Each number is 50 + 12 x the weight over the matrix's rms, rounded and kept within 0 to 99. Layers, rows and columns count from 0.

# k: layer 8 attention key, 896x896, rms 0.0174, rows 662-692, columns 672-783
# q: layer 8 attention query, 896x896, rms 0.0174, rows 663-693, columns 672-783
k662:44 55 63 44 39 49 60 51 59 61 44 56 31 42 32 41 45 45 42 66 46 62 37 41 56 54 52 45 26 54 70 55 61 41 52 53 50 62 44 45 50 30 44 52 65 72 40 45 41 77 63 47 61 49 59 45 46 46 54 32 65 32 39 52 36 66 53 28 39 56 64 53 36 61 51 55 22 35 47 37 52 73 64 39 50 56 51 53 49 49 44 42 53 53 65 55 40 44 41 65 40 54 50 55 53 74 43 48 40 59 45 40
q663:53 48 63 43 50 50 63 54 71 48 51 52 57 57 31 31 50 43 68 47 65 49 57 73 36 53 76 36 42 52 37 43 45 53 42 60 43 40 63 37 43 59 35 49 41 44 42 51 71 40 47 37 47 45 55 49 65 48 74 58 65 63 36 52 48 31 53 28 62 53 40 22 62 59 60 51 66 65 60 35 40 44 40 63 63 66 57 50 32 54 64 64 51 41 52 52 49 51 49 41 42 64 42 50 39 65 64 61 41 52 47 43
k663:66 52 48 50 45 44 72 70 61 44 52 44 54 57 28 49 76 45 52 51 55 63 28 43 68 45 51 55 65 46 48 39 34 41 55 35 60 51 74 67 56 35 43 50 29 38 48 55 64 41 43 68 29 29 56 54 44 40 54 33 51 33 50 43 48 39 67 55 56 57 35 40 61 31 44 38 50 70 72 43 45 48 62 63 48 58 45 45 35 38 45 45 47 55 48 68 57 47 45 72 30 61 51 52 32 53 54 48 49 48 39 42
q664:22 41 59 49 30 36 57 52 27 61 53 61 62 57 58 45 40 43 39 46 65 48 52 43 58 40 34 58 35 50 44 52 39 45 55 64 46 51 57 60 43 70 47 39 54 44 57 41 46 65 53 65 46 73 86 43 50 41 36 49 34 43 48 60 38 45 50 66 65 28 37 50 58 40 45 23 57 54 27 62 61 54 47 42 68 51 64 42 61 60 64 39 40 42 35 59 54 31 48 47 50 39 52 71 43 51 62 60 51 66 50 52
k664:36 38 51 62 37 37 61 74 54 56 56 69 68 68 63 40 39 57 58 33 49 66 58 61 48 51 34 58 21 42 46 48 41 54 62 42 38 46 64 32 43 69 29 41 72 30 48 30 40 60 47 76 63 53 55 36 44 51 49 44 23 22 47 53 49 61 62 50 46 48 63 52 21 53 27 47 34 45 54 55 67 50 55 51 73 61 40 49 46 72 67 24 65 53 47 37 35 46 43 55 64 54 68 44 42 60 58 48 59 49 57 34
q665:48 48 38 37 58 59 35 36 66 53 28 60 36 51 44 40 32 47 50 63 62 52 49 41 51 38 62 77 57 56 53 68 58 77 45 60 52 50 58 65 74 53 47 47 35 48 46 50 61 60 47 44 53 40 38 85 63 29 45 63 54 46 46 45 42 66 42 65 48 60 54 41 30 54 55 60 40 45 60 54 59 49 53 41 61 55 46 72 37 43 62 53 46 49 43 58 53 59 29 72 46 53 73 53 52 70 54 51 59 60 38 64
k665:46 65 29 45 37 73 65 47 29 40 57 66 37 75 61 27 28 44 64 53 55 43 31 48 46 33 48 44 52 67 78 44 54 57 50 66 54 65 44 63 41 56 59 52 45 60 26 53 37 42 63 45 42 45 38 52 62 44 51 58 49 69 43 64 39 58 67 46 34 46 45 48 60 60 62 59 62 58 45 37 67 36 38 62 37 54 45 41 50 43 35 52 38 44 51 76 54 14 43 68 44 28 64 45 53 43 35 30 49 49 44 56
q666:53 74 69 48 49 52 70 48 52 52 41 52 36 56 59 67 54 47 69 45 21 56 26 72 45 37 63 49 33 54 26 51 20 59 42 53 29 64 65 41 42 70 32 49 41 53 34 39 45 47 54 42 68 50 54 63 42 58 71 29 60 57 74 30 48 38 36 41 49 49 44 48 72 61 45 41 36 44 49 29 42 58 37 54 49 64 32 37 52 37 51 43 45 42 51 40 46 47 33 66 70 60 56 40 43 32 60 37 42 48 38 48
k666:87 60 65 38 44 38 61 55 50 41 56 51 57 54 52 64 59 35 48 46 42 48 51 56 58 46 41 43 61 46 57 76 44 45 45 61 50 69 70 53 34 64 20 54 33 43 40 38 47 37 48 52 49 40 58 39 40 65 53 31 45 69 52 35 53 39 37 47 36 56 30 41 49 56 44 45 48 74 42 49 43 58 62 45 47 70 49 46 53 56 55 53 46 43 59 53 38 30 59 54 46 60 46 62 48 47 36 26 68 36 33 43
q667:73 61 47 49 53 32 59 80 77 54 33 38 48 55 56 67 64 42 36 39 38 46 39 67 56 56 45 68 51 44 43 42 61 43 36 54 25 47 59 50 44 56 79 60 42 50 59 40 51 53 61 49 64 73 35 57 61 13 45 53 54 38 57 38 52 46 57 35 66 40 28 49 54 63 48 35 49 45 66 58 54 43 49 42 39 25 40 47 43 37 52 48 61 46 29 46 38 47 40 56 46 41 40 44 31 69 58 59 50 43 43 42
k667:81 65 54 47 60 59 54 65 52 44 26 54 51 59 53 56 54 61 65 41 43 67 36 52 64 55 52 44 63 58 46 40 52 33 44 69 56 61 32 54 35 68 54 66 55 51 47 42 48 45 72 59 77 54 36 45 40 39 26 41 35 55 51 47 63 54 51 39 77 59 35 47 55 69 54 54 42 29 56 70 57 39 30 48 38 41 61 53 33 71 87 44 52 48 53 59 52 53 39 32 55 39 47 38 35 60 43 59 49 55 60 45
q668:39 49 48 48 27 61 47 42 47 60 55 59 34 45 56 44 53 55 67 40 57 59 67 46 56 47 43 37 57 58 53 38 45 61 33 51 48 54 59 37 59 39 52 44 66 62 34 71 37 49 60 46 60 60 54 47 64 59 52 58 38 47 42 46 40 40 47 48 62 46 44 45 70 51 58 62 54 41 51 49 43 53 61 48 62 67 63 54 61 52 51 47 66 53 55 54 68 49 58 47 66 36 45 37 48 55 31 27 51 57 39 43
k668:68 39 55 39 52 50 46 40 52 45 53 66 57 61 51 58 57 50 42 51 37 42 40 46 67 48 51 41 62 54 61 39 42 58 30 65 33 50 49 25 53 50 57 40 58 51 57 37 39 56 42 38 44 37 31 44 43 61 53 46 36 69 54 50 52 52 48 65 29 65 41 47 48 48 51 68 48 51 57 50 54 30 55 54 55 48 55 53 42 62 49 51 36 59 50 60 61 62 41 38 51 54 51 22 61 51 53 37 60 21 36 58
q669:64 64 40 42 50 42 51 66 49 40 58 65 47 50 54 66 56 69 54 60 38 45 35 45 48 42 60 33 43 41 49 36 54 39 56 56 57 54 37 43 44 41 41 69 57 43 53 47 57 45 35 32 36 42 31 41 54 45 52 48 46 83 48 34 56 42 48 51 61 38 30 50 51 48 54 57 29 42 31 58 42 34 49 45 34 35 59 78 53 55 50 62 48 53 62 54 43 51 47 44 47 47 55 46 48 58 30 39 42 60 49 35
k669:47 58 58 38 42 69 45 70 54 37 44 58 44 58 34 43 50 66 55 44 53 48 42 40 41 54 44 38 40 42 52 53 59 46 29 47 51 56 45 57 57 47 52 61 45 48 44 47 54 43 42 37 42 58 56 61 60 56 67 41 40 75 52 34 59 38 60 39 76 50 41 58 48 42 52 36 40 60 54 44 47 25 59 72 36 55 35 66 45 75 48 56 47 50 56 38 37 25 57 62 42 53 46 74 53 56 47 56 65 45 41 43
q670:49 42 45 51 59 36 58 35 29 41 57 52 53 56 58 64 52 56 66 38 38 55 63 52 46 63 48 44 52 68 45 68 50 49 63 37 52 69 63 43 29 59 44 36 21 59 43 43 63 44 55 61 57 46 41 50 52 49 35 58 41 56 47 42 32 57 45 59 48 39 51 27 35 46 60 49 46 73 43 52 74 52 48 44 37 52 55 51 61 48 46 44 50 64 68 46 56 43 48 54 44 59 41 36 51 30 30 36 52 40 56 44
k670:62 56 55 57 48 48 38 47 61 43 61 46 47 71 49 56 49 58 34 36 26 42 51 61 52 46 36 63 49 55 47 58 63 64 88 52 56 42 59 49 50 53 54 44 53 48 36 48 47 51 69 51 65 40 45 65 55 51 40 43 61 60 39 52 48 48 61 39 66 45 38 63 45 59 64 60 48 50 26 40 58 73 74 40 53 49 63 41 18 50 65 67 68 51 41 56 38 42 43 50 42 64 51 46 36 54 42 43 48 38 47 37
q671:28 78 36 76 28 50 42 49 46 71 52 51 68 49 33 52 50 62 28 47 63 61 48 44 41 30 62 47 52 39 68 65 34 49 52 43 48 32 39 59 53 48 39 43 28 84 52 68 65 57 62 60 36 71 56 60 60 69 55 43 69 51 46 47 56 56 55 61 51 66 62 53 35 46 62 42 43 46 63 56 50 41 39 43 66 50 38 60 39 35 58 32 65 61 46 41 42 41 43 33 51 50 32 42 53 57 51 57 72 44 46 45
k671:36 48 30 60 43 55 53 30 50 52 52 26 42 44 40 50 32 55 68 54 42 38 49 47 57 60 38 75 45 38 51 66 61 73 45 47 73 42 38 71 28 39 62 50 44 56 56 75 52 51 47 65 53 64 56 47 47 55 48 49 41 57 49 50 59 57 43 56 46 34 54 50 28 62 31 47 30 74 49 48 47 48 56 39 59 38 53 45 77 29 52 62 58 52 29 55 66 47 69 34 51 18 57 32 53 53 53 50 44 54 42 50
q672:65 44 39 40 61 53 57 57 55 35 42 46 43 48 49 36 42 43 62 80 47 36 29 30 39 61 51 35 43 66 59 54 51 68 34 55 60 51 53 47 41 54 53 50 57 62 32 27 42 35 39 36 43 37 52 49 46 50 46 46 36 51 48 54 61 53 46 62 46 50 56 28 66 43 46 45 28 41 50 56 44 64 45 79 52 61 52 43 25 51 40 70 55 32 54 47 47 49 56 46 41 42 56 79 40 47 48 52 60 57 32 49
k672:44 59 54 18 58 49 52 35 41 60 40 51 52 60 47 26 42 58 58 40 58 45 42 32 27 68 57 17 47 55 58 55 47 52 46 62 49 49 62 54 46 58 45 36 58 28 63 45 39 39 58 35 23 64 44 63 43 41 53 57 45 49 29 26 34 41 47 75 50 64 42 30 44 32 42 32 46 55 46 39 50 50 35 73 60 51 29 63 41 62 37 51 54 61 62 47 57 73 52 35 60 52 53 49 60 47 42 46 34 31 32 59
q673:34 52 53 44 63 58 51 54 51 51 44 46 44 51 58 60 57 36 38 57 50 41 48 48 46 62 32 52 48 44 53 46 36 61 46 50 76 44 42 24 58 41 63 51 42 49 65 44 50 49 69 66 56 18 64 57 52 56 52 50 60 65 44 39 37 38 38 50 58 59 40 48 50 62 52 50 51 53 54 48 74 47 62 59 41 42 56 56 39 31 54 75 43 44 54 69 45 55 42 50 43 39 50 34 44 40 57 35 50 39 65 70
k673:50 45 44 31 40 65 51 52 39 42 41 39 31 54 41 62 56 71 43 65 43 60 61 55 44 45 52 45 42 46 48 41 46 57 53 50 63 41 46 56 60 56 61 66 48 53 55 39 47 57 47 65 44 34 77 48 48 60 66 50 47 47 49 51 45 52 67 32 76 44 70 40 49 78 47 34 53 65 39 38 31 45 65 61 64 46 45 50 36 25 48 52 49 51 55 49 43 66 48 53 52 41 56 31 64 52 50 46 29 42 54 39
q674:67 23 47 52 55 42 45 52 66 49 68 50 51 57 38 63 40 48 63 50 49 64 60 47 49 59 64 37 44 54 38 26 50 42 26 60 72 58 63 42 42 30 45 41 53 65 24 52 48 51 59 52 50 31 81 64 51 51 27 58 43 61 52 54 44 38 45 56 32 61 44 41 41 50 64 55 60 55 49 56 62 50 47 50 42 51 43 28 47 40 65 31 42 49 66 58 47 49 46 42 44 42 42 45 31 31 41 57 45 71 45 32
k674:48 32 55 52 38 25 40 46 44 42 67 59 31 64 31 31 60 48 83 47 63 39 40 42 51 59 49 43 45 46 39 28 56 49 47 36 71 44 63 37 46 47 46 53 45 50 38 58 45 80 42 39 59 49 51 26 34 83 40 44 29 60 48 33 46 34 74 48 39 41 31 59 27 36 47 46 77 37 59 41 48 54 58 45 61 43 56 67 35 47 52 62 48 59 45 47 50 51 44 51 37 49 51 43 57 54 52 59 49 66 58 59
q675:40 50 52 56 45 51 52 49 30 58 70 44 47 52 35 62 43 52 18 45 43 28 35 57 66 49 80 21 45 34 48 47 55 43 37 42 59 49 45 61 58 41 49 51 67 66 62 56 36 38 39 59 61 64 24 50 48 54 42 38 53 71 56 47 52 42 57 62 33 44 43 53 57 39 62 47 56 54 65 34 45 72 57 59 46 48 46 60 79 37 45 43 48 50 35 61 59 68 55 57 40 63 48 36 39 60 38 41 64 74 43 46
k675:51 54 68 58 50 63 44 28 46 51 56 32 40 69 34 44 37 78 36 29 48 30 51 55 56 55 79 40 39 38 62 49 61 38 57 53 51 62 34 59 50 30 44 54 48 45 58 54 52 49 47 56 34 55 39 39 65 42 52 50 59 53 45 59 52 54 47 59 51 47 63 34 40 51 42 73 50 54 67 60 35 57 57 64 55 49 42 64 39 38 57 45 63 57 38 53 62 56 64 51 47 45 50 45 51 44 46 57 52 52 41 48
q676:41 57 59 68 74 45 64 62 52 46 59 30 49 41 54 52 67 42 52 55 40 35 55 63 53 66 64 52 65 36 40 57 51 63 58 45 54 58 53 62 55 62 35 55 47 50 32 47 54 61 30 63 43 61 62 65 66 27 42 65 40 43 53 59 55 52 44 30 48 51 47 39 14 58 67 52 44 52 51 47 47 53 43 55 51 35 61 57 49 62 53 65 46 52 76 76 41 62 55 47 44 46 49 36 54 70 47 60 50 62 43 40
k676:54 41 37 70 51 43 69 41 60 53 58 22 48 34 50 43 79 58 54 62 35 61 46 52 52 59 57 29 62 56 48 53 57 67 62 29 38 39 42 66 70 42 61 58 51 33 53 65 48 50 33 35 49 58 58 57 43 38 38 37 50 49 36 54 61 55 59 58 61 45 53 49 29 41 49 36 41 53 65 68 63 56 46 41 44 51 65 39 48 36 45 67 41 36 53 77 44 55 65 64 47 38 38 61 54 51 35 50 52 63 59 44
q677:42 53 52 49 39 41 39 71 51 67 54 54 35 51 53 34 57 50 65 47 66 35 74 43 55 64 45 52 51 70 58 69 40 69 29 62 27 39 41 48 45 45 67 57 78 44 51 60 64 38 39 75 26 43 66 51 48 46 47 48 47 47 33 51 58 47 32 65 60 44 55 30 37 49 46 62 44 42 42 60 59 55 50 44 51 51 39 43 40 40 50 67 55 38 49 57 46 43 46 44 53 62 64 63 60 54 35 46 51 63 50 38
k677:46 38 24 51 34 85 64 67 44 63 54 55 53 34 47 42 57 53 61 47 36 42 42 39 42 71 53 38 43 44 58 51 32 36 53 50 58 54 33 45 51 48 53 61 39 63 48 50 67 40 43 55 36 50 63 43 68 57 57 68 41 29 46 49 32 46 51 47 48 49 48 49 34 57 45 49 39 52 42 50 58 56 18 20 37 41 45 59 41 49 58 59 40 46 45 60 60 48 35 48 52 45 41 62 58 42 58 46 44 39 40 38
q678:46 33 52 43 49 50 48 41 39 61 62 25 40 59 37 30 51 39 62 45 38 46 62 53 57 59 15 38 48 31 39 49 35 42 62 40 48 44 47 54 46 68 48 52 42 68 40 60 60 51 51 33 44 38 65 65 36 43 55 29 50 56 52 18 56 51 43 45 38 49 57 58 57 40 43 48 37 45 42 65 56 47 39 53 47 66 43 60 40 57 36 54 51 40 66 63 69 42 39 60 43 57 54 54 61 39 43 48 43 57 31 44
k678:46 39 56 52 38 45 66 40 33 68 39 59 55 56 67 58 56 70 40 50 43 71 55 37 58 59 51 56 58 32 59 28 63 43 40 40 51 45 68 42 56 47 68 59 47 55 49 51 48 58 55 43 31 57 57 47 32 45 60 55 36 45 72 48 37 45 42 56 30 44 31 51 49 57 54 41 34 42 49 60 56 14 46 46 48 59 41 51 37 69 32 58 50 62 51 46 42 46 52 46 50 53 30 58 40 55 46 52 34 52 56 48
q679:42 64 71 43 57 45 50 60 72 51 46 78 48 59 48 59 63 58 40 60 37 57 44 59 56 44 68 66 44 55 46 40 53 64 51 53 29 43 46 45 42 62 30 40 52 65 62 43 57 48 56 50 57 47 56 53 54 57 36 37 56 48 53 32 60 61 45 43 56 53 55 31 70 65 63 55 65 37 59 49 63 41 55 41 65 41 57 57 26 47 28 51 47 55 43 40 63 68 50 55 41 56 64 53 22 57 34 40 51 41 39 47
k679:56 42 64 53 57 35 67 44 73 54 51 66 44 57 61 68 43 56 66 46 46 66 24 49 43 39 54 45 56 50 44 48 63 41 58 33 42 51 52 44 55 57 58 49 33 70 66 35 50 53 61 25 40 47 65 50 51 56 32 41 49 40 37 37 69 61 53 46 39 57 63 45 66 40 68 47 61 51 25 51 51 55 44 40 47 65 44 62 35 55 50 43 32 71 34 44 41 58 33 42 54 42 65 43 26 61 66 38 68 37 52 53
q680:37 40 33 75 49 69 66 39 49 51 42 51 28 47 57 50 56 65 45 67 38 43 63 66 49 44 44 67 58 48 34 50 69 49 62 66 57 37 60 57 49 42 59 55 51 42 60 41 56 37 60 45 60 57 59 65 57 50 61 62 63 55 62 43 52 59 40 61 54 57 57 52 69 33 53 48 57 45 56 49 45 40 36 43 47 46 50 49 50 32 71 70 47 39 33 45 54 51 32 47 38 46 41 35 49 36 66 24 59 39 41 49
k680:45 65 56 58 57 69 57 48 47 63 57 60 46 28 54 53 70 56 67 63 58 52 46 46 39 52 62 58 65 62 36 51 47 49 52 53 58 48 45 49 43 44 37 41 55 47 54 58 53 71 36 63 55 25 64 66 53 71 28 48 59 57 47 60 22 40 64 49 58 41 45 48 45 59 61 56 62 45 87 57 68 45 51 48 50 46 48 56 32 61 38 88 63 44 40 49 52 46 59 55 61 41 52 45 56 55 42 40 41 77 51 62
q681:60 44 59 32 64 47 50 42 64 50 51 40 33 33 42 50 41 52 34 43 64 55 53 54 36 63 43 59 53 64 64 54 46 49 73 65 46 57 49 49 67 53 59 48 62 36 42 54 56 56 50 49 50 59 65 41 52 60 53 36 32 56 37 47 42 52 62 53 49 75 49 71 51 40 55 56 49 40 41 62 37 39 49 46 64 57 57 62 66 43 39 53 41 63 52 63 64 55 54 45 53 42 48 62 36 53 38 49 47 49 35 87
k681:46 67 71 31 51 39 59 56 71 27 36 41 46 42 56 31 49 54 36 56 56 65 55 73 52 61 42 47 44 41 52 51 47 61 55 43 43 53 52 45 52 40 53 46 51 49 60 48 55 78 60 60 47 61 53 46 51 55 44 59 46 52 54 51 36 46 58 57 45 42 62 69 43 49 58 51 34 27 39 47 47 53 39 50 42 55 57 63 69 36 45 40 34 65 45 54 48 62 57 51 60 24 43 45 31 62 37 36 42 49 44 65
q682:58 57 45 47 47 48 56 54 60 71 44 37 55 40 48 60 70 57 46 64 35 49 29 57 37 42 66 54 74 61 49 52 61 45 46 49 44 61 52 42 45 61 49 44 36 52 52 50 25 58 54 42 56 63 30 31 45 60 56 45 45 45 42 51 32 41 48 42 56 70 38 43 58 81 34 42 45 51 53 60 54 37 54 73 70 50 48 66 41 43 63 53 65 49 42 43 50 46 52 56 60 34 47 59 67 32 44 62 66 44 66 49
k682:50 49 34 56 68 36 48 68 48 51 31 37 66 40 62 53 59 49 45 60 45 53 51 54 50 61 39 49 54 44 44 41 54 38 54 42 22 62 56 53 36 63 45 48 51 41 50 49 49 51 51 48 41 77 39 68 21 41 35 50 32 41 47 68 54 59 49 80 58 45 60 56 52 37 29 35 48 52 59 55 52 62 55 45 52 36 57 49 42 40 47 49 46 63 36 53 64 31 46 44 44 52 61 63 44 40 69 62 52 41 53 55
q683:73 37 29 59 74 44 47 54 54 55 49 49 54 56 51 51 61 59 61 56 40 58 48 35 57 60 48 47 48 66 57 60 28 48 46 58 36 65 53 46 61 56 55 43 47 42 34 45 64 39 75 44 66 38 53 48 46 45 55 67 52 61 44 52 41 41 44 50 41 60 60 34 49 69 62 29 48 56 60 47 50 42 32 61 62 48 44 61 50 49 42 61 47 50 46 57 42 61 67 39 44 19 56 45 66 46 58 48 49 47 45 46
k683:59 44 30 38 55 39 49 65 53 60 33 54 61 49 39 51 60 59 56 53 41 57 31 40 43 52 52 45 69 61 44 54 21 43 51 46 35 51 52 57 55 64 55 37 60 53 42 62 33 48 42 39 54 56 58 38 59 45 29 57 55 71 44 54 41 50 52 43 52 67 66 54 50 68 67 35 65 48 55 43 58 56 34 55 55 63 34 48 57 67 60 60 41 55 56 61 58 65 50 59 52 38 44 52 61 23 62 65 47 51 62 55
q684:47 53 54 60 30 61 51 58 52 50 54 60 53 57 58 37 50 63 64 63 48 37 46 36 80 40 59 39 27 38 59 71 70 58 50 36 52 45 38 46 70 35 19 46 38 60 41 72 27 70 69 49 49 49 55 38 55 82 56 34 59 38 32 46 43 68 71 29 55 46 30 71 39 46 36 60 44 31 40 50 66 69 79 49 64 26 62 79 61 49 37 51 45 60 51 48 30 46 36 53 33 53 53 52 42 13 57 40 46 50 74 61
k684:52 34 54 41 48 66 48 64 34 36 56 67 68 71 76 61 51 39 44 46 48 51 51 57 45 50 65 56 47 58 77 69 49 48 50 61 59 52 55 41 75 48 30 59 46 60 48 72 33 55 35 43 59 54 53 41 35 58 55 38 38 45 27 61 51 47 65 30 46 45 47 56 35 53 53 41 50 55 36 27 52 60 75 49 50 64 48 70 44 53 41 40 46 52 59 40 43 67 25 52 34 56 61 40 36 35 56 65 39 43 55 61
q685:66 61 41 43 32 56 45 53 43 66 51 58 59 63 45 30 52 56 27 56 45 40 39 66 24 47 39 56 37 46 48 33 52 58 65 63 49 84 47 38 34 71 43 64 47 48 40 32 69 49 56 50 44 60 56 43 49 72 48 41 50 48 55 61 53 46 39 52 56 59 52 38 68 30 52 63 49 52 48 59 78 44 36 41 67 46 53 46 39 54 62 55 52 39 48 57 28 36 49 30 39 47 62 55 65 54 33 54 59 41 48 50
k685:62 67 41 62 56 33 48 44 38 42 48 42 49 62 50 56 43 45 47 46 54 35 51 61 58 73 50 57 54 29 46 48 59 63 45 61 62 56 28 43 35 64 66 76 26 58 41 62 22 56 70 44 64 44 52 25 38 65 60 42 37 56 51 50 51 47 39 52 61 51 51 53 64 43 46 25 57 51 45 51 67 42 50 50 59 53 50 41 49 54 50 55 46 37 68 61 37 52 41 55 27 58 69 53 41 42 57 53 64 56 44 53
q686:38 68 42 48 38 52 62 45 39 48 53 48 63 55 67 39 62 50 38 39 49 52 43 37 47 36 62 40 49 83 47 64 41 55 59 64 43 57 66 64 66 37 56 39 57 30 35 53 46 55 38 61 53 60 58 50 42 32 54 68 55 35 48 60 40 58 60 74 50 51 61 67 50 50 33 42 52 46 50 57 44 64 30 31 48 39 58 48 33 65 60 30 49 43 69 54 50 52 46 39 61 45 50 50 62 26 55 65 64 59 61 58
k686:21 75 45 58 59 57 48 44 46 36 41 67 51 49 38 45 58 61 58 43 46 57 44 51 49 56 53 63 39 58 49 48 41 64 50 36 51 58 41 70 34 53 31 51 64 30 53 55 41 66 39 46 63 51 20 60 38 57 43 65 56 78 51 67 47 58 62 63 70 52 58 69 50 58 46 38 52 50 64 45 57 57 35 35 63 44 56 52 44 60 51 53 54 39 51 51 39 56 34 59 30 54 39 41 44 48 30 45 53 27 56 65
q687:33 28 55 57 68 40 55 70 60 46 58 49 49 70 50 47 53 48 40 37 50 66 39 56 36 73 38 62 31 62 58 25 44 45 44 42 54 56 58 56 64 37 70 58 42 56 52 43 60 55 62 43 54 44 65 44 53 62 59 29 51 55 53 57 43 58 48 51 70 36 55 65 56 48 57 48 52 52 36 49 54 42 44 37 51 59 34 50 37 56 59 48 34 54 39 46 47 51 46 56 68 57 50 42 41 50 40 72 43 56 30 39
k687:57 34 53 40 53 34 49 71 63 38 46 54 64 66 70 28 54 59 44 56 49 61 49 58 50 52 50 46 41 54 61 44 50 39 53 57 45 54 46 53 67 59 49 43 41 70 33 35 49 67 58 38 56 41 55 51 39 55 52 47 65 50 56 33 41 59 69 38 37 25 33 41 51 61 69 42 53 56 36 37 62 68 38 48 40 49 48 53 48 42 57 46 54 61 39 61 26 69 43 65 47 38 52 49 54 45 44 42 40 64 24 33
q688:49 62 54 52 49 39 58 53 50 42 53 63 55 47 51 38 68 40 61 55 53 48 69 55 63 40 41 44 52 31 36 51 50 51 55 61 32 61 47 38 53 35 57 49 67 46 53 54 55 46 31 46 45 51 37 45 58 36 61 47 43 55 43 59 43 42 45 49 53 55 61 34 47 47 36 44 59 62 62 52 49 42 65 50 54 46 37 33 65 43 41 39 71 60 55 65 52 41 68 54 43 36 38 61 41 58 37 65 33 51 69 64
k688:63 58 50 32 46 50 55 46 52 53 62 48 59 49 55 47 57 44 56 53 50 56 35 50 35 38 51 54 51 52 52 41 43 60 66 39 37 53 47 59 43 44 38 56 60 44 31 51 52 55 41 41 36 58 31 32 41 52 36 47 58 57 72 44 52 48 46 50 67 38 75 53 33 52 45 44 53 57 56 38 41 64 47 61 63 54 25 58 58 33 47 64 59 35 42 61 69 76 50 50 48 35 54 53 40 57 50 71 54 57 51 60
q689:40 49 70 32 41 66 42 54 42 43 67 52 72 48 44 47 49 39 31 37 52 60 34 47 56 48 35 57 57 40 46 70 48 40 24 38 76 31 44 37 63 52 36 46 49 32 48 69 64 55 50 46 51 28 57 74 51 32 51 51 34 67 48 63 18 54 52 57 43 43 47 41 50 50 61 62 51 62 44 59 48 30 51 48 57 31 51 58 70 33 50 42 53 50 67 49 57 53 73 61 36 43 34 28 44 46 40 30 57 33 58 63
k689:60 55 49 45 47 50 65 31 48 46 44 60 35 48 50 47 47 58 43 27 60 38 70 44 56 50 57 58 61 62 36 57 31 49 46 52 71 23 33 54 38 56 41 22 41 54 63 73 41 50 43 53 47 42 53 54 50 54 34 44 49 38 56 66 11 50 42 56 47 34 44 57 36 54 54 55 64 50 61 60 59 41 65 62 57 51 65 40 47 47 43 49 53 46 48 53 56 42 62 47 36 33 58 49 47 46 34 45 55 36 43 35
q690:59 38 31 63 30 32 30 43 54 48 42 23 42 56 48 80 66 37 48 41 48 62 47 57 65 57 46 39 28 48 51 51 59 46 46 34 75 32 47 41 42 56 39 69 44 35 45 52 52 37 62 14 18 61 44 73 46 30 49 59 52 58 43 51 52 60 76 45 66 51 52 26 39 59 64 43 46 41 45 52 36 50 66 61 43 44 61 41 45 39 50 37 27 66 74 50 48 48 49 47 27 52 51 58 58 40 50 54 45 40 75 66
k690:45 57 41 59 42 53 38 53 44 51 53 45 58 44 47 55 56 48 41 54 46 42 55 37 48 70 66 38 47 68 61 36 48 53 56 55 58 32 68 59 49 42 54 30 38 56 63 50 50 72 48 58 73 45 69 55 45 44 52 49 55 45 61 60 52 35 55 54 52 55 39 36 51 50 59 59 30 42 50 49 38 55 52 55 49 39 37 49 50 46 48 44 48 53 84 57 50 20 45 65 51 46 57 47 58 45 23 48 50 57 75 62
q691:42 62 39 61 61 44 82 34 44 55 45 44 48 35 43 47 49 42 53 33 38 67 41 50 47 33 39 40 53 37 42 55 40 46 38 39 60 70 40 57 67 52 39 63 37 52 61 70 31 38 57 57 50 66 53 50 66 63 41 76 32 38 63 40 52 43 53 56 42 47 68 48 53 43 51 32 41 61 53 40 47 43 42 51 56 48 59 33 53 58 58 60 68 39 49 37 48 79 51 69 42 70 32 49 65 71 54 33 45 54 42 41
k691:59 57 52 61 46 67 55 47 55 56 55 47 63 53 56 71 55 63 41 47 51 38 39 53 44 42 47 44 54 54 46 42 68 53 45 39 77 51 55 66 53 54 67 37 50 50 60 63 22 31 49 51 49 61 36 72 49 44 25 50 32 32 57 40 70 57 65 40 44 52 62 45 56 57 41 73 28 46 53 57 60 34 51 56 62 62 58 58 63 32 38 65 55 62 48 59 52 29 52 44 49 57 47 33 67 46 45 61 54 59 45 29
q692:72 35 39 45 61 80 54 47 47 46 64 71 48 31 47 49 59 33 57 67 50 39 47 36 50 68 36 56 48 67 56 40 38 64 39 42 45 36 54 40 64 68 43 56 45 42 57 58 56 65 55 47 73 56 48 53 52 57 55 40 61 52 41 45 32 39 40 53 45 54 35 34 38 49 41 39 47 56 51 38 49 47 68 47 48 56 52 56 40 55 42 29 41 37 36 58 55 57 55 60 37 41 29 48 46 21 53 60 45 45 53 54
k692:49 41 41 44 55 60 56 68 55 56 44 50 53 37 61 64 54 24 61 64 41 52 45 42 44 36 68 38 55 46 49 49 46 59 74 43 46 51 44 36 60 61 47 62 36 45 45 41 50 39 48 41 48 42 46 48 40 43 62 44 51 33 51 46 61 56 43 74 26 68 47 52 48 47 33 56 67 57 54 56 60 53 52 46 44 34 41 36 31 45 39 43 35 58 46 37 47 52 64 52 58 49 33 42 41 33 73 42 44 45 50 35
q693:45 41 54 50 63 61 55 52 49 35 58 37 68 69 56 61 48 52 51 44 56 46 46 62 42 33 51 52 52 44 22 42 67 58 52 47 43 44 53 46 53 55 77 44 39 48 69 62 48 64 57 37 44 41 61 60 37 45 45 47 58 41 61 32 54 48 39 40 29 56 70 39 35 41 49 58 24 50 65 54 48 65 58 63 49 64 26 45 46 75 31 48 27 46 45 54 69 57 69 62 48 30 38 33 60 57 39 46 48 51 46 54